Part of a small language model's weights: LayerNorm before each block.
Each number is 128 + 24 x the weight over its row's rms, rounded and kept within 0 to 255. Layers, rows and columns count from 0. Numbers have three digits each. The size before them is the row's rms in percent of the matrix's.

# layer 4 MLP up, 512x128, rms 0.228, rows 98-204, columns 0-63
095:166065099136138103140146156112140117178132113145115106093099106142138129147096147114163145168170141138148159137128126137090149138108121107122152121096131157125137114127140103122114178127127164
098:105146138150166174143149150104130150177098111148113116108119129108170104135157128144111174124136103123098136126115088155162121113127080138122133085115118106145100097123164166103148148094160145
106:124107088158121121085139089142139129126127064123156125139167151176123117126182087122182142163135137108123113151104114139123131121111106109118143118095059123105157136166101075163104150148142162
111:125122161162121159155130111118087145148137107112136150106155170133153099117143161092100105126126111123107132145112124175094107130112112111156140106120126164136169136125130105132105139145154140
096:098109122105120161119109083142128134119148117151089111110124116225137152140124122109078119154132165129115147123155120097139117152130143141114135118119125082150131103125172092132141176117107153
096:127135140142140128068136149124126160143112117159147138136095161171109102174127142127104166115141119151142128164141122132132107161077102188107121126119117143157120141167131152106173130115109142
097:151125148164139135159076145136158132143121146157097076112104167171116125137121140118152144145158144123174145101115128129107117147132148139166143122106132135086097129055123126131148102165162141
108:112129093141105194128128104133116101130110146113131152106099169123151128150181136136129099127103143145098140136096143154094164137120101160172123118144122114130118125135159109131074120142159163
109:108118153147123118130101139125149109118122127119097117149094130129120160095179129121128124169102111193117135107146124125114121156146148135107139147158145082087074130142123109098091117114117184
105:144145118124109162115139112095117110145077134138098156145078129127117151117137123092156124154110147138116130147040102125122172145118104136100124152107145160101097107125104118108104100159111130
103:117120170090167139135146117089115122135126173122111120173124130110121125133153140125109177145125153116092130146096095111155109103140122127180144150139139134133115103092132126140135159139082113
095:138130169165104163131115129116144117120164107163087120182151117112068145155160088145148128153145103158109150100138142112095196156157125160122124083123128157121135123132129118104125147090136126
118:119132117166134141094155150102131119124080120110148125149148131142123174157116156114110144142150145153137071093129152131164095127121089150139109122132116164093117197108127120128126138151166099
102:144125117141115146138129151117115131113150100153125103115135123165138131166140124119087102140130166149109129137129136089129114126126130085151078117105162142130135089143140142106139181136100109
099:146113117170129081151132119097063105104131108118150158144105167127139180148100151132138153165171140140105095108154152110129127145152093122100097107154067175117149174097103096166112098115151092
103:111107122120109113133109137166121144131138171103170162118107093137148120094137123086105153147053139132141083096122146129136077115109153139135101113147117088127139157121091143109125126132148149
089:151111123145153130090153138141154116113152131088124151070164130113092154124129101085110124110142162130147116145100130130120138146144152160078083160117133105107118104118133154126120175126135124
090:095100154112115183139140127114113077152130125116151182148087117159156136106153095120095089125106182101118138112118176103113118138126104153105130144161132116121148130127106164157122112126133140
102:089128131133116164113135132085146125131116109115126138171120116123118104123116128143135127146076142074182142153144118117098143128098138104168088086117134121112150106151159083153160142143130101
099:125102121145148141162144130141102126141086124186081116112111120137139116104103126138138153138124145129104148117130148151092135188098137122137128161127161087158155151107141145134143165118146144
094:143117119120117137118103130088143103128116188105148109131132086113102149110194148149169148132123146155113158141143117137126118148180130148121123120137154096106121161136093141121154124092102141
099:165107125108090158126117110121105082184140139133129120133143137111176162114178150145088151157144101134162099143108135159099148111113095107142150158157119114179102135119111124147141134117145180
093:158159145123097193085143114116145094050167143119165158131104136148123103108114096126114111141058112131155138131191153151139122161136105155142158091129155107131159082131120131133117130130146113
097:112122141089088160122127053140111093132137128129104123169118107138105166128138158146126086130135104133137150130115125107138134114112098118166077146125116149141135120146114135097156119111149135
096:113082113149145164137077119122150115132114111126085123119124135134133144159146103093134126083132121144104093078111136147121119154127158143106082133125145168155108074114156104101163143118146126
111:179118121135149102134107086172160091132106134142138122118161139142160147086154087127131143142141188106151100116141104160142110116076172106130096080152117157122113166141164107119141151113130134
095:132129137147148161139130100089145129172169097138119085113125131139090128142125190154099111166141113128131147113144153127079102147108155077118112123124120120150089139108079126155081139110122122
102:127131127121120090148102169167133119162148154123136111141176158139090165144144128143135154143162190134145116119126134070106122127142125165149121123112151139155144120074125091095147085157144108
108:151136147147146125105151111126099118105124127158115154173199188142148129095148140086122154123091157122145148133128149135123135155113199115098105152146125105110096117163154107139155085135120132
086:143119143168103102106139133108106141098163128140119115146140160138133111099134119110106153116147140161149112131144127161101171124107150158144136136111170092126126122125062130115142099142135113
096:111093124135149105126157111093140160080129132136116145136110144186149178116126177135133123118143123131092133167115120102119123072128118109107133117115116136131132174122170121143150163140162120
094:104142075127099075077121146120173098133171123107144123089122156147083152156149110122098126126144148145114149157159082161112134112132142132154146142116133145133173127117126138138152089129143098
101:140090114102112134120096134122128152116098089136121128142149122116111136097136118102109176130118111124150151124110166088145127129104104146087173119141151122156156126115103102123076112144116126
092:098118116119182130163085129152090167102118095149113131120116142171084144079134150098098140155142129143091150125104168109086114155142144083133118143097134141130123152130153125123172156141135144
087:125107150081192121119179111106124113126067195141143105098138112149117134143134154111140115143130130142077146112128112098131134103135132115143115122128157121118129088102130126135138117113134130
098:099118116124129139123121146132116063136115090107122104164109144120120121110154139134179127122124142121119108136186133150153116153111166164103105099086156184144146134153111089124131160125103151
105:144127121059166165116144088127166127100133118162130119140128152167127122148129089132156132148148139111134132134085147150097137151128088128156169172076099114126130095136118143142146080100181133
101:169069106100100097146158111129108123147120113127163168138163123122153117135128193100099129118131137165106143097124136137126146125134122125155133133148136178170119145101136136171149114071125129
090:166081171114123133114151093159120094108118126142150111149166151140117145099109126161135126155131088122147163108108100140116148113136102139173116099122129128165110080105115141151086103137135125
095:116091081161123107109126130126090107139103123140168094102157107150138119126140134091145109111132148130184146141119086110133136137138132105085101135112146117138129127105143151139123111087122168
099:109149154133159127071121102141120144142126123132129125075137104169144152089151102107108126131129114103133128122147104102097156103132105132159153115176142135182144148161128132140101160088155155
099:120115102108098174145138140116134122112116159135135119119102138127119142133146167154112088149148136142121110120135103167163101127145123129157118111193123120129092173165128129140115138086128164
106:120118167121106120132113098113115094127143132145152107129125089163154132145155132123144095129128175127088159102153119095141106168156094155153120123133133150106087145101129107099144102124125104
103:151142104109124091114124134148115143117129094144134138144119135163131111130126102112125173134124070108157085155164142093093145148105093125073069121114099155124151116119130148168137118115130128
098:082134107125119133159132124130121139137152098128134104119137135154130142129113118128112154136133164159118105108117154116087114093075121148137129165154127167168146117135154137175118121135210082
110:164126179136075111127143135109170127164147117154142069135104137121115113127144120134122135129113137122141111134089134099125129124086148129121072158137116063156159143149113110139146166146134158
096:144131127149119071098102148134121094118123098101147150114142112154148083077124120146142154077114108112132108133169117142139145151105113169140149163126135086110137087135135149124150195124180143
102:163118115102126132158123116136126134156170146113115151107111067155084119153122124091154124109130127175147172129120131134153118123102158060146112108158118156124143165086086157139164075150153128
092:153128156116165097141139190179099131117112093112130103133136079079143166127114113078123148152152136128133128130119086121124141113105123107113120137092135102124100165115100088166161140167124134
097:103146077124107099135207113106119137113193152109106110112141150109135106113111191136116131124145093136135171140091135131103146117092148128141138137154125168108122137133100103138135117147101107
098:119134112149156106116176110157045092134143110195124146160119134097141090142159139134124143130115090111118151112113161132127100132123110080116140159146133124167138175121157135156106089136148118
109:169135055106126134136126105171109114105155138091128103093094131133107148133129104101090123186122175131123140135145121167129099105172119124122146128108114104165129154122117147141158121135152148
099:109118179167135141140116121129138096109102176156148138142161136112106158126134129106122122124116102117135173135161131094142121122083086136123159080154133089108154079135141176151148136122116119
102:131136162159124129153119130075099152112147118086140134135145136142115147112166083131117127151107113118142138100112115117168108109146136142116107117126112145105191117151144129138135106102120137
092:123114141140138139124132129118107112137129137115130111133150138094083184147123125179150159112125154112112097119128116162114139106149143101114065104128111147133113119164170134166160119195131161
095:106127093112123140130082132141157131128135104108114119120150061105114117122150107145125125104081142134104159132137088125085156131156115128125093111130153109154160121131132134182109118120112096
103:129119137112125105158158127185131125139179124110090180140186116161110122129128134133110077105107113137121124154145134154138156129100154126102068116159132109143115126145118149179126129141164103
112:148117146082132141123179121110148130116131136104109123118135102126130151152157140053081128180133123166133117116134112118125093126134177092080141092132138120106143127117104135109130115139154140
105:112125107136099153124132138086168143113130121148127092142173132128123124146157125181107149113186146163129111140130131146118135133098125103109125135178100078125102128092158139154107081125119147
100:086103092167128137102113160137158132140119106105130102120142092134135157136176155100106154103205128132139154143138101133092076162119118141123122120128128146149151168167119125166106150137129124
095:095149149121117119122112100164098132086151113109136093139133101148087129132136100119138157127161128161084142166117120168148123174147118111090147109127134163167158085113153163138172088142123150
098:173132117126179133200132120116138146111121120126081118113124110085140125139117151134135166094130076114130116156122121135157122116113144135142123125104142106204132142134131081149174184130118129
105:127142121100130107109158114135110116158154143123108111095100144099121148122113157089108102157116125114135195144168112092128126172131174153132133144145145118076105137138156130099136124143098111
095:114152071100090147123157114148135150132113143122158082106104164149114129147152147133146146161115083118100134121133163148141133136143110103148120123141091119126112123117173112125114186108125117
096:147163107111150114056133097193116117122142142145154102081117169116121163100090150110135132168130142146157112099150097078107144169113141144138128132108166074145140106161144136123137138101144122
109:141173128125146179128118143108102163120142122122096194158100142140129133091134157122094150114150142128108113109136099145161112091136075128114137085132160121111188136121118129104111111128185119
102:113111129148144122120135086146159096135164107133095114129122134126139127152112120145108138142100135142140102166145151165168104159137131120105130194175093091157092090114111145123070134115131107
095:125105117113139152151159132131095144114144128150131144166132159181123157123124134124137142186140152068119136132094123135085151074133153145164139184110115134139153086126129123113173116140098144
101:143141116096094149144130117121154124119131125151101126119104096123099117113108111152155128077159080100124146132135085087128115133109162092156089144091157103088155093106151141173159141115113098
105:135149142142114100111125146163157136121105126096125141123111151144113118117118094067120091152164188124128121142171085114119150167073105139129143142137142104156098119139074151126105118127108107
108:138120145116153134153127139108093154124143102135157145130133121133099092083113162109080114128109111136095131076105111093123136102146135130144113158082111141205163147115128108147135134168129129
093:135110122192128156095104138120150169136124092129107140098108114153154127110135131116134160117150127165113170151133129135144140136165170083117148095134106136148124128108130090118133144090178134
112:112118160109146167132190145112164109152163110137134072146097131105154153141108107135148088136129156146149104153137130159121135100092139151156110142128090125116164127116080145126160151175122113
099:158166125155143172136145093118136076113125112126126135120093114137174160127136079154123181161131107140133103089101118122139123107126142153102146167133095129162108115146092141129128152117090127
105:146192153089139114156120089172070103139134093101165068116123122134113111143118158134093153155115113128117126121095054111158132148130139136123099153139154126090142151152122112122135145172117102
106:128109177109109155103155131127168116152145126143115069161122140129099143136124157122120134133120109125128072068096115171148134111112134132137103115192104140114093128137127141146131159140125130
099:126160170167156091122111134162157168131129093169124111112116162182129120085128155121158135121121126151136124138133101137127097139089133119161139139106132166084101143139121108151129141129169139
100:146092107102156121151112156099142135126101118114160131112117110154152146110127090119153127122157174158134165120145133145155099164116121140114136125101124144075136105178118159156142113128139133
101:062129115139137115102150130139144124103114141129124172115132148180165142117154153146128145145111120127145138110140127165108153144137148140105137123172106154149096086146153121172171134102160154
107:126121128122109133166175126104102100138145166146134094088092115116143113176132108124175119148112134149112113134114126135115135114126149116158113105119141150121112135120090147169156126132119153
097:149146135123130091151093143146116147149106119155127097121128159129139095125160142086119123179159135117122097142116113155146121155122099139114086123185107113096109090128103115134121185120142133
106:135108117111099120110123118132145119087166098093139141154097091134120187165110133134140156124151113139129126137156100178168148154116121129141092120111105134122116120110103149097151144120184118
105:152100195151140095139113114134087098155145122100105157164107126108159138146111144132097108130131119102153119097112130115120143124136122158160128125135104174105128131121088159079100125145135127
096:113112088095119115120156137132145125144141167151146086150088144106096126119116142107096151144145124124142159108136117147111081154171141103115124130176105150128191138169142156117097140092119084
096:123126125101139117116155166114109098110072122102136112117135151105104070145131111130155102135133120135147166128145101121143127147123124032169104137091151121134113133127133103125155111136136124
099:116120117126122162116161091102142120083108137113126060123143115128110111135128147116123142109138102120110156151123170111089140130119134081154136115158094141152091117122147134172124203154146119
103:113096191108126165155084140116144071125107124170112156118134106159078094100161101150144150106156089140107174144139101155091121130160115112113130123140140131167156143140118146129091147103174140
093:139158081108145130110087132114129117128139197105136114109135116095172189109110107151101131134121123133166130092097088130123108127144081138170135127183120103121155143158136137123167103095126142
095:142132086138137128169164105145137144155078082120110133100159099109169159122115145086139095121113104166156138108115108157109116112102097162112161129140064129147136105155159138094101125086117144
103:141112107121115114116100103078148112135107101117162114131165120177091102138132069121164126139111152125149174092131152105122141100106153130137170133119125115152151154163052104154141148125125108
112:105124184119185112079144144099120191098147120107110109113124131122145107109129134115131158110141105102136110128112135091080152115105097153129122105170130107120120089123111127131118132187136133
109:151127135124123151130118112112088128155130125085147121075109117131170130134145100122121128136152147105108171148117104147146112131141062109131107135140160119141126135165125132095129147036093137
107:058120154165173113154132135076137092115165110143149130110154162123128157118092115096086118135114093147157133136135159118154137144103106156112121095125107119074129115120136144086108113133173133
093:151137138143129085109106116114146133123134099146112195097100093107091150152129091115171144137118133119131112102083155119112115137160073132158131111107156127132091128135112136156111156132109156
093:108148152123129133120146123054126110104132139153110101137138119124122113116129107149115072104129125150088148114097148150122122102151118139137176093126113102114211122115116127146170125115145143
097:143125103131119116136096159166136161146133133109123097165118158076095157140166164124114151161162112121159106088146114113135145134075124139157129122102113114186139118150094105163097086132134122
094:120075167144110107086123094146148142143108132116111100155116138093151177133146112163151144150113137191142116147113145124095140114122124098154122109117138152137111141042131135107135143170133116
097:115120106100127134095181129136114126097103111120114107142111082140110128134170151141135179100104076078152122095087100126102130120086123143087114159135131112129149141170129080171112112108129133
098:100126104131099129118129124124099161108092094194100149109138176121137092175100085173076148132161138153132143116115134148118090133120127134144112109119129121115166150147135135139105142112168165
095:159098145141145130158129089139139122170111152136112150135162114131136148125129126122149148146108116157125095113104118144113142158034110121098115110118113113171128121157129137107131092121109147
105:134086149114161132105176088128127168131125142181122098113166104137129140134119156160117148160144104135138135110089139125128091118158119164134105165125130151141137084120118153112127151136114094
105:148125132131150147142079083135119111135117122117159116124106132155080107140128120141144153132131162140103152152139129122157162147168102173132132148137106142122103108164147148084109118095159151
094:082093135160132126072146097079102146135159108119101161138118109131120136152128142163070142114137143122120124076149126090144098116094142147142156143120130086127137110102115131187160135080108131
090:199134155142134155142162136192149139162107128152059119136140140099127108124171095142143103137132105152140116113102112141121137134150115137146112133121114119080140145126155124086103113134120106
099:131147127151165044128122086142134107150131114128142148160102120168104153134119131120131113092168148118152151081140142120160133182163129173108126149129126132143086106109116086134127107098153147
097:140123145135134143130175090105130107089145100078149139138133191167093112145111116124133154132130121130124129195107097177119120139089137094104181133120136117096164125155165127145183094116148124
105:137146163139125145087169105103112110134119101163110094088147141137134149166134151075122113141090131145129107134123115123159091146112120147135117100170092196152141103129145144111140147127144150
# layer 4 MLP down (transposed), 512x128, rms 0.226, rows 98-204, columns 0-63
105:096104110149121155110171115117156122096130099147138103131117092125160158175104105140135166146093139129102151107095164103160137146117122102117128133157081116124151128162148084157143152107137123
090:117133094120081133106138114144079139104121169084135169136151088127192124149095095095088109125119138149106103124110147189085152108156164129083160140134173134104119154135106113122107130139100128
110:145158118139148097133126186121152118145111174076108133082122080083118131127098136122111169158153114122130134121103130155127112101100153176145113165100137121128122117103136177170116110149130099
096:147132093113112117129121110163109118133124122160135153130158172166145101125188142147132157113085132148186123147088128158135086120155155130097139114116122136112067119132108163109084143113146087
101:102117092217111129176123125128071125123079138153123139149130137123108174114121112130144120141144117161118139121121131155087162142126133125136105097125155143113115141094127144147169111124153113
091:198083121105066162148095102085096129132143137121137136129181087131137140152106147131117162141137126104165096137106105112115145115141133091123117134134139127090087154160117161128101129099120153
101:111143113143124112148133137150117141127078125156105142108144098138122090173135104138139121115160086146132133133157128137104141102133121104148135108104114119155151107087109168100096147094132122
105:131156153132133150139121110088138163158150108168116172160127118133159118096096164162121101152142098105105104166122156101103121129127122145144139072157091126145102122137154130090168116113116150
094:167111146093127129149118099103140145143085074102093101144134125112179159153102116107107126151143112128145092113142134080121104146094113110171151144131130140116130108172102153146078077118136148
099:126145150159147145075158121161117105137154118164162116108115110146179107112060108110119162107134141068107153135117105066134130152119158121149120176092191149127121121128133112137151131113141117
103:098122102152152103145147109138117140135122172123141116130117109095125133135124141132168149115121130123146139098109098119099128139142151058130093122095122118106139147086134186145107110100120145
112:164106142090111117142106123075126079129139091120116104121123149110151145151151105132178115086057122143141131115114113103100090075117152132102141129145113120128155119112171146123104148074132091
099:100086153102116115135152143107052131117157124134149128078128114104139107135167143125110154101130147110128172130099160082150152171101152142132162111163164103099144130118161132142115155131106136
103:111151131129151090075112134156112141148137120118128126147118133103142124116156115120089069103087124119119119097156150142140127141106171121116112144132114135115133137140171123129127124061154101
092:165121124077144127150141097094109122143128103136101108099080113118117157120097119135145150159124132148109114135124146151186088104176121119107088115130120096104110128136147106073064150099107155
108:141116158105158154122167131124097151114117149155154117141107154087084123115117151139117126098116146166119141137111168117130129126102121136095196122124175099108144108148135136148098134166119152
095:092135130151093101123122140135129137138121122137127133117137157169098110135088103149076116129131140128092121119169137123142085155145131139131141143124122140078108142142118122100136166096120099
102:104181097087112168132153131134083089103093131115109134146119130082108139149114106145111110119163124103142142116117116089107155134130118138090148154151109103133097158162078106136116109121138107
111:096118146100118126108125126183141172141099148077143122180139138115117138138131131169161127134143104141152160103157132134120155111106169141130116084118144122142118108117126135108114165116145143
097:164136089139125148152108064155141147108139108133125127183143122126133128114112143127125148086111130124099086154123130168133164135169155141161088084125111154094162128101102159118107078122140136
097:107122157118111117121166132188097122161106087136130112108099150152166161144116090111104127130112132134167121101156157148146149085102136091132149139136130112162113114130162129108102135112162113
104:136101158095093136084152082100156134119156174118112135126120126109119164134106110170155108144178120114098160087158124091152103138195129099144140099125142112111147116102123150130108122149118125
099:145156123089136133158114129131146139122118156069107128158113148127110169181103148159094082087157122131102108130098141120148120112140142144130127155125144126123142092105109129150175124166093153
111:108130138100166181123153090094151104178115109137121111113148126136136139130127155125160110129099144161130084050146150162121169187127137115131097082132134121167141167096109120120156086096156124
100:120164131118110166117116115126141119097119130152111164117146122135155127145166094105128134068079100131100117101178155128127158146123116128144111165118100127145092151091132190135137147133136125
108:142152176087113084120145139159121130115151119143144130128117110173052117126136098102166144112113145126142116154119116157150101085141103108139135163121094155131167122071124123160130122137150100
097:135096143143087152141115144144117092118099135146136148123148104163098122153114113151102110109184136154113139132119170122135127159128129166079130149134117197153168117161138173133120131107113106
110:100109104098100141126107156136118101159150108092137130084154157089118149137139171129107139138104157130153091141170157139175116145111133092097113153162171103060088169133094087140118136150121136
100:088142126091141087128116089113109103108158105148155145081133165138134134112133139127136144087104190138114125124125134167131170122097117138177115116094140134116123133123153115144114174165135131
081:139125173132109111162095105163166119084126141130156091123112114135155124136132171105158111118145141133127085092122094115104141100148077089173077120130177113138179159125084077114086137153136076
096:155092128105119100140188112143132164108102155136110109123189117111091109103139112145117139137070167152144143154108132150074137171113162143141139109131184101129129130100154142136106096106148129
092:126131131118107161122143141142087149118073141134150133130115135112196108088125161094163095098094088172115123127141187170172125165095122125118116121146094117129116136150122105114141178113146149
106:091132160106134120165184127130136145085131142145134152125136111126094114121156131156118130105139156123151144142129095094146116153092123131100115141166162121162127110111094120154157134130089181
101:117165135134103143075133142112136106169097157138109057127148126126150118123131115136124088104088103119127140177139122140134146120127154119105107134109150140137134158168155155073145107118132107
105:139128128105152094078127179104106121114134114136097128122117135139104141131139142147146093121096137098089160152142096102132129139129114127155141160155103153098148169099115122114139120122098146
085:142157115134121120128114153136142150122155105118169118113140102147103142094144087113152135103128113134164103131153149144092122115127158124155170152132121178124103142131143127154091106141101137
114:118136101180110099117137136106098068133092142130127106069120103115168101119115108121122099122087115117129135147145168151131113147141098129070151089122136147164140152139129153146123154119125100
091:148174139064133120085136146104152114159092143106114134129146146105146118122136129117091145127122109109139124074115145130143140099071174175107124074132139132151122121147126127087112147158099148
102:103157125124124157150104124160112091141123130158122125158055062139121103137155138088110111142181149182135156159122130130145106141121148160071126105125176161140126132121127161135098119126118128
102:137154088133147098169120116115135134101093094131128102190096168122127145205100137154156107133119131148112099113105122113157137124151133130127160119138127172109135079140146164123172080150111139
113:113159164124180130100131114079120172084109119120141115150108121079134146143079156092119160109126124110174118141138127133105082144133119170154149070099121162109129106104110130129120109130102151
103:155120150187158109100153111160163078127090108116113131117135101104120095144136150139110142123125137166121128124095190108121129167142173120151088129114125113157118144121149102116125118146132136
095:109122141156184160128124131140093128129091154121154150102113124085119112170110128116122139075106100117105153095102150091147156121090135113143113147114097100089140102105129113123115187109129129
097:126093097100121172111086151163136087137115136099163096121123116113182127111152144080136106102169125159117125126129148125141132120139100154174119137108157143164117126140100120122099110132128091
092:086128150136096113139157123137083125132123151114088155126148132075082143146101137098147101120126134107166123139148091132133149129087141097151147051093173149181111114134150132145097143139133135
098:101103157164122104112117156131107107133137158134153158120139158098107111157108088161095136088131099164138102119070154085122123115134095160117150108137140158106163150131112135107120100124122143
101:165138119066086115130182127147144096101117165168127125119113132125143144176131137139121103112129139134124101114140099165183154133122137116061133133125114146132148094132110152147098117124129147
109:124161105168099099089105134115149160147121138147124117157113069135117144175139145104108132135101114106138126133169120131141092125130065150122104137110118164117138156128152129120127140136113059
089:144148086138087084134159112117143122120119135147133106127132154137138127103091142130121165136116107142160132129149129192166165083113141140146135135125111127165128086163132152135166158097094140
093:114131120124107128131128143112127137126086147133118150124113147119140158152147117129141139120149100120129079140161119159144092156160168151121161133088115172138140120099137150084180150162126142
094:151141129114156117147123125135147103148124099124110070121137130083131152132129137146103151150122150085112106112117161118158096108138103186149124118128145153131176142100079148162123117117129127
102:097159161119124187162119153175102131105141104116177154128107152153107137120144109083168113168132107143124120119090173139143135126160096126159150074138125108135175113134149121099155102119129102
106:140143065091112099128150124118142126117117106090146104186146141191160113119152136157154131153157140161112125167125113176167154143137123139152117161143111161137114172128134107116104147148117134
095:150130122183123159134138150133156092136064124146147143104130129113132104154137114094129108133141077156107122134168081133110155140131142148171117120095134149154097139157114135150105127107097144
097:112185132106111125141137139137084102107119124142115115125157152166158129143163120108133130155169145112131138107150153179130189092169128154142147106074121130165124131147123162118191089137114150
093:132123134124095131158113193120127127134065138157092126151114088130107172122118119172113105102150118132093125151124165137166126121087129126141151092076141140132134119156143113132170162154144108
093:173136158129120086131104121125099136112109111127138103145094095186135145150148103123102133118168117106123160139137130120143083116129114128119129149095122149140139106152153121136134092117148153
100:164154083132084116108117124098154121148059153109091154144151106124132119159086124105105115112161107142117086103074110119128159140096154188166124164125110155156119132140087152169138127127082111
102:126127163124139124113111113114106136119149092098146115152117093109127128150145105120134116157114088137096153113130115103137087089106117157151076136071105125146107099114084098142139136068113090
089:115115115136132130155163124078177102139123114114147144168128163132077126121152125144112081094112134173134111155112146108147144174161117156097093179145080138088118121128096081133178133097093093
092:094117128134085115095134130117143103102086125153139095122171113120134122112132162129095096094118100125123133135124101137101110124074089134140128131152119134158115151118127118156095134134111117
091:133120125071115088124173096132126109133128130104124096109169125105143139086142083133107120133106118123169116122120170148149118125143122143128153105095167134178128149092104074142163107163137123
097:136119172117127148129137110135107099150124090166135157149114156144162161107139094157120114055128131111144169114097127145096072057118111136088131149110132114170127131143158141127102136159094114
106:120131162130142164129157154159167132130089157149125169119140132174162139147099099122179140140176156147105114140129153129139133170161130143113130081078115131133137139146160132104159123097145128
107:130103150132101125180132127140087131188082137148117136116134100139122158123126137150109152116117142151110147142146148124101079135148159127078144160092133142167115111109121112171123141131128108
106:076129156106085090127152134153109118128099094103100114086156102148123110125118109141096122121090115131152139113120120162090142105122124109115104111147140124116146092167140136137118111122144137
101:128180093144111145111094147151107119121112108125143109161118107102121164121114127152097157100116139124153112083141121133143110142102126099160108133127143136136125093091130117131057135120143095
087:078120122125131132108077113140137134113134096136142103121115149151144108137169109102156160113124160109147087167134108124126126146161104117125119136117162123128138134081102157103125127159145160
106:141125096089150123105190169124108131125147098144110149125144138115131114122129149111136141150105123098158118093121129119167176116129159144106099121125154108141157144128133128145113150103123143
110:140093145141126101118172155139075120115149149182153127075165123159124182178149170171109154100146146134141092132116156140112085144158158141133100153167093150110146119148148091116136124111153129
110:099147149150117142178123155137168133130082147108130157090118149183112123110148114139195147132108166123118119093156119133162103144103113105084131111123136168164156119134126098121111124171169126
093:162131189140157154113154115130141117136130165144107160125099151140141142185153118163129110096087147120094135093124121129169145137182165150126158129153119142100125103135118128115158122137130137
102:091157150122144134140129107094115097120128132122141104129137134142142129109118161132129068133131134089189095098147075139158087098123148112111155162173133123112121097107139071101131131145132153
091:148125143155125121134166174137125151147142136120106150130173163107141123123080130102117108128168132139137130156145165145101104147141116134131143140110123134079166152142090133177089127121138095
106:137103085187146129129150165130128102107079116138144143106093158117139141102138158146143153125116095119105138098164132186116132115140107097142129098118115107134149157090148126143136193106123170
099:067072133141129127149111107185089165123124173156166105141119111168123123162134111100122097106100105113126129162120131155115160129127135151111099135121135086158137137131130121126120091087133157
104:156116154158131107140198159111154093104155118115120113116110143102108129185111139129133130128148118126150101130153151110125141143191143147072106139165108142125132095153157143111136110120130135
096:142086112117135122155148155091154121131161136158092120109075145099082115131169145157142099073133128077136170148108105135119124142119111088112120127146144119168114138117133105107123115101108106
103:089139122135141102160136106148136123159108113138122154098101104124147132160145167148139134144158152098152117155143104128127125098161133149144107114177144150097163091125086143103184115139122137
096:078163121118117129133139126162108113127074122118120138122128124126196140084118168110091138138175097113132080157141125090100134098124128134128121145133077124158096152123132126175126092129103162
096:118099147153145102125145152142112136128163141127124165157150135139181117124155132117159150167128094116099119150113094110150128163147089148173090142128137109127139128163123103134167127123128130
100:075134112127137127091160163126088159141134129130105149137090141116142087180118119105120109144134138106110091144126138129113107168128132163119133075091142156148149123114163152141145123121154155
104:148151163143116145106128156126111124158123111090122152154089121132146110134100104108139094142133147130102143151180116144163128116133121113113101138114086170147145195105111148099174126134101109
097:103140119130095154134112073109117146139093122123147150142155140143146153107106099143171161135120157102105072159122112129139165156101090105144116185110099184126110139132154145141131099146115129
103:120149145129138088144119155092090150138129105160140095136169123086104104103114150119102101160178129140167124088127125088131186137152110121161172114132069139089120114131160160153135092128121121
101:103159142131128129111108139111101124167128113155144099160122108144154123113187144147133052140104121108130156111100086144110115115133133139164126143128129123150156163137128143106097101062127093
101:155159108144173084160068132086149110105148111150120101149129134095146089070108122079149124113147141120156169130132101105149155129133143120163126089070158114123121128119142144155110131155096141
090:090104108135104127152130092144127104136115135080117146131143139153181101123132112166112161137149138090123150136100126148155121097131198126128139121162144098108148114087123122105130095178178121
097:117101130126141136149135135157112135068111142122105161106147113095155162135121128101155086124189114112155111137117183079096147131148134106114119129159113154110082151139128132119120083131118130
100:129152107118115080122102119168084145141118135123110118127122086155142122152133147143079145135131103116157135123170116170103106113083074095098089165120100130121101164158119146148118086122134133
109:101095164143114116100101131137137131144138098181142121128170122146174155137117127109130118149124179118130085127181124111125113116163096148152141163100104118143160144123107093147070133089121122
105:112097136129116132132155145154156137111137141130131135156059150110130134128106149142145101085137063124117120102128110120115160131117152177171154105093115089138096108127153152184159067132150146
103:122134108112152109143109088148114126171111138138150151118174075110073114115087133150126111139109144138170117125113127130166150113125123154118140094134151099132096127133178107120127083150132138
108:134104105103173153135136122127133145141119142104120192095116181136134143096102171144120125153119154091141077113142063149143163086141102157144134134157153142120163138113105125148074104112067128
102:158112107164116132163132108093181150132124115157119113139157110137117098130135113158139121149118133106090167100154092094130139120187099161101118162149133089103132114158109098088137147132110122
099:114150126139125113138145110129145106094160118160134151091129120171151110148134105138148164124119114076141131095115109142122171185158154151166176150099118140183110160105178131133155117151115137
105:139135088157118136166130160073134100103129092124163143131125121119107133144124096106121163134128100192144161111105108198139141126107160101163135163121142112125124149128134154117090115144127143
093:181185154140114081086121157139126105153113134134107138103106145109080158094141151149112115143167177103105144135122098118123130133151159121078105181161148127100124133126119126119146133157127109
095:120135122135128120130086133144140123124116165079115156205083076111146147151083139098114107112143129106139120118147102101068093113107110134161166071112128125165117157111097108131129109092145093
099:173133127182133135134146155130094145147195112113108188122138116130157114137113124146112097149163121125136165101120135083147165130165128167131127156130127122121124112134133111089101133099085098
113:094115156118172109120147139134127172153136110146101091113096135147112137102139128138144141117126140139152160100132124152106117090131128135112097110118143136127119080133129124138123083126109119
103:087119187147124119150172136127100132095126125125153124144132111117128170165137131095121185109143118134120119153105121164083097088149085128117152136124127150093158131101132176111111121115138098
090:135143164156143114122127144122143127138083163132144132126146136081140093114108136122091116136142106172132120132075107084094110171080137134148189131093112082138130120121142137136143153122134104
088:109143121103127158141155143123083112136111134133119113134120150110150088131136122125123150128124132101160155109114092123114138163168172157130120118143108140155139171178136099104160108156112102
097:154115094133134161129120129119128134087153148108108133151145109128098103144100151101124138131125138131113145151142146120136136120122118095146124122114121138122094128139135168119126187124098108
093:154140164076130107130147136156106166131096136132170146109134110123132135099134117113129153187126133132120103123150168146113082138121078180152114099104114155158139104063086146094093119124137149
096:101131064157146145148124131183120128138160114092130103147093124145135114133109098137106076170102116128152150099154129167139131144153119093166171162100179116134142159113120123128149098117148121